Part of a small language model's weights: 38.5M parameters, 993M tokens.
Each number is 128 + 32 x the weight over its row's rms, rounded and kept within 0 to 255. Layers, rows and columns count from 0. Numbers have three digits each. The size before them is the row's rms in percent of the matrix's.

# layer 5 MLP up, 1024x512, rms 0.138, rows 102-109, columns 0-127
106:062114093163182106175133142146103117160091182090120147100127097137102087133187180132104176155133132074151114103092152058124131111168124173122155112110096112169163142134070125068158148127080119078145141140102160095107147135216150129098074180132161163139067069163131106199091110118103074147111126144082128142142124185207140164092205090125123107104103147081128092108134128094104076157141
085:129088084110120165100108130153196117130073184121143084180111121145153115180155145087078092096148152142121060133130139107180109135123089089152161119092134083149115188149130126124193082177091138083134122153067140102192051184089181158076119141171142140075025130102140116129119151096072171075134122200105113071124144166136137116167108145200105133137144141101129159135140157158125106159149
094:172125086174145072158143100159134070189149082146078088110101130109124132120099133133133049164182078169109146122133118127132130152133149110131090127094125109165129151168163150148129078110135120062113070173097045139161074110154138152134152101142170158093133074076124145071159146196103155143150142073157091092130121117097164091152110118138122108093129064088108145082131107157178097148115
085:157143172096138108102116142156155088098150136170173125144126156090139117130177100146122100101178122159183130095131098139090096102212078174156112064083117124086155090122170076110126142143166112153108105109150094116056104218170162096174082057125120030096150134117125175136139085104178157098134089079165138177148096093090123147149107171143129095115141146149130164144088081097060113147152
102:085075125112077075146107063109147147173100154125116094132068128119087168147169104153126163129117114165139122108168152098141145167130173099109170175078098148151148073172105112096097175160140134130110074076113119157118062152130127068080157195125126182150170122111093117188180154133122130146126083125087120151150115138159141120124030134102159056091105087166103089084122153073184110122104
090:119169146110090169122153134125169119150158121118150094147170118177156214093136148147105135151111111120064183134119116156155121080215120138168155006122184156144127121090120133167143158082106161057105137174173140141143158085102108121165088179120144195111117140158104138112220086117082132097096122112137119101146116123098126140171066122125127157171123159094112136182108146149105173065167
093:130181162151130176079178140095171140112161137135147070124194100208165107122144165103121118093139165150109101150060078129132122105143047137144135036102164124131135098085137075119109107120084143158110144164151119093095174064152094095148131141133133131111155145162141162083168149142155028138101184080193135143110128118146169164088144120164107097053136146129156116121145133130144168125128
103:125143146168150157147138107111116124136110159174170127112155121137127160083127119132094154104081109131143165133156149119091150119159136095136154142118163116140122119148178155050132110131118155068180161140149164146105082117106080140084136109102112143159081163137057107122144102080139143173110078183116122117147096103196168149150136147139203119134097085185125174092164120110134111163134
# layer 5 MLP down (transposed), 1024x512, rms 0.126, rows 102-108, columns 0-127
097:141154133086113128116155096194148061112119156103082124109193166111140128145128086110100124119095152186099135164112144134242136112112124092134099111151113126149160081118152112133142108076156121111098131115123143111104090111110111123120144123124095097129065124125131152139043102063097104123136127094128136116169096062144115123133092135102128140108155170165178108183097103171073132176113
100:142115155140144123119146093155115105110121158137082082145085119143201181150132097101062119105133114108167138112139087127195150156129147112174147146200046142104076167124134136120164101169120157165116065102172138125099096106155096155115152129144095125135140100187138154131085146125104137100083121093185047093121125116109176116181139127100133164149120135089112116127114152187065110186103
094:096116109110100132165077159169138152120114155137133118133130108148103139129161111137166165161122176150181125155145126142155122097103158108073148102073098132151111128148091161160142124081103141120112166121142133146182113159164136081123106106189136109116060132116109096136131156118139081066104093132108183098144129111146112153105129156132151060162134159167077127186135123141110150140118
101:160146164061150132097124178075152167093137099130116113084146177128187132129136097159135131101159099156152123134146131132106145134053075098191087105141145095138144192161150103125136119096149132107117118131163142191121144149120101131078100099168085153119126157170116123096153191155163081076170148119205142098142093131117131142144124164136130130086160137088143131090132151118088084144099
102:132061133103125093185122160168165167102159096124169101152099086141157123168095108121125143158130162166132150118110150179140157121172108096083115096130173115107067181163212128174178143099143158092117096120102049176161085119133141128079131063085117095090101111119171144133132136134154088076096157168157167145091160168142132157125166077117110187153079158111115143098179142120196153147197
099:140137207115184142106103113148119140129135165143131100095124136172104136109100148165077206095086071084155152096170099169115183153131148127150105153135120179208117107112085099160105105100096145056104203136112106150052129114114092088176124140164104147132132091146121155128163053175094135084162143075118132119140128162098141018125149033136109116163077126156121173150040136069091143106112
094:075094198135176139120160153144150155079120107062098160166130103134143127172135146142057158170110136043130134136113083132169130132104110099105099103175178131101098129157139162117039177162149089138084093091085152076084121155032149116115148168149097150157134137129110169176091149151124187117098126056106128145098045103111122111136139140096160108096138138206097143144136161110159117112134
# layer 5 MLP gate, 1024x512, rms 0.133, rows 103-109, columns 0-127
086:123114101098122079151101139127079160121187087168148100132150073107088118096134124161194170177109111108137143157128137162077113149128138115155089139163091153098143095123110127116095127066182093135136146165058104133179109062131076174199131148066116122171160159113137158172146103148144070142160143066118152153140192052140114121103136164079163128125109110174147134061085163124090124084103
095:189191111121125129121217139079108077163122153160128157168096115132142172164050127212157120162158091137185107071129080148080130079169153143167153167122072108119134175145162129143160129084167151153134147135113104139157107106181138144134131123101117119109168160096091107057145157151138107164175148126133170114105181137104142087089115099078147098170119140118119057083136169144121090135090
087:023147084143101116137110124130148178086175128125087103197136153158126141088134152135112206078092152169129130157146137130102154128053156124138129156182120156089140144124131178158144129136105194131113175126134115089133127124088134155123136213093126165179145109082165165030177141052101152128116141130134170109073115140107201133149111097104079072196098179125126162142109201108096094179159
110:176106101108157139101140100112054118133142146082155138120153124159089112163104140186159109163130140124199161086119120113108088103102145150128129121180200123064142176072149125125132131164159167176159145109088105129115106139120063112120152143128155086154132133081080084118187143109144129123127094144179151084178171123152100135148170154120150183163157166097094110120108100150187125186154
094:078104123146119140104136126146094150118195115090046152096139133099134105082171186119168170147188107142131137119113105079099123124146164080186127136162105106152171096148160151121094083135163163125084173157125115155160101125185089185124121137119151118140102111122101144099097121105094141186181100103151152123193159159118123089085118151125131127107206107147067197122116111095121109120124
100:117159149154171118103194093107183088136131130145156158092122103124158128169161116145140111074141153086083110169119148220128122108098044100120126095121239140060129164136148129129074125100151149131091089150115084069103102022126113082155112116123157130070141107149165196110108122085128107076068174113127149157066129192100155177101149174133076133154072144145154126128089148110127129068173
105:147151075097136106099169102098169141107183114071137128112160140096112085158113070130164080165086167102076162150147145093074122130130132157124118076075081136108082190141123132158139083117119130143106115142125130147136109135120108185118157124105123097081094143106161145139119142095140101172149152124137113163074127098134171106099082084192137169144127170156141092114106183132105118120118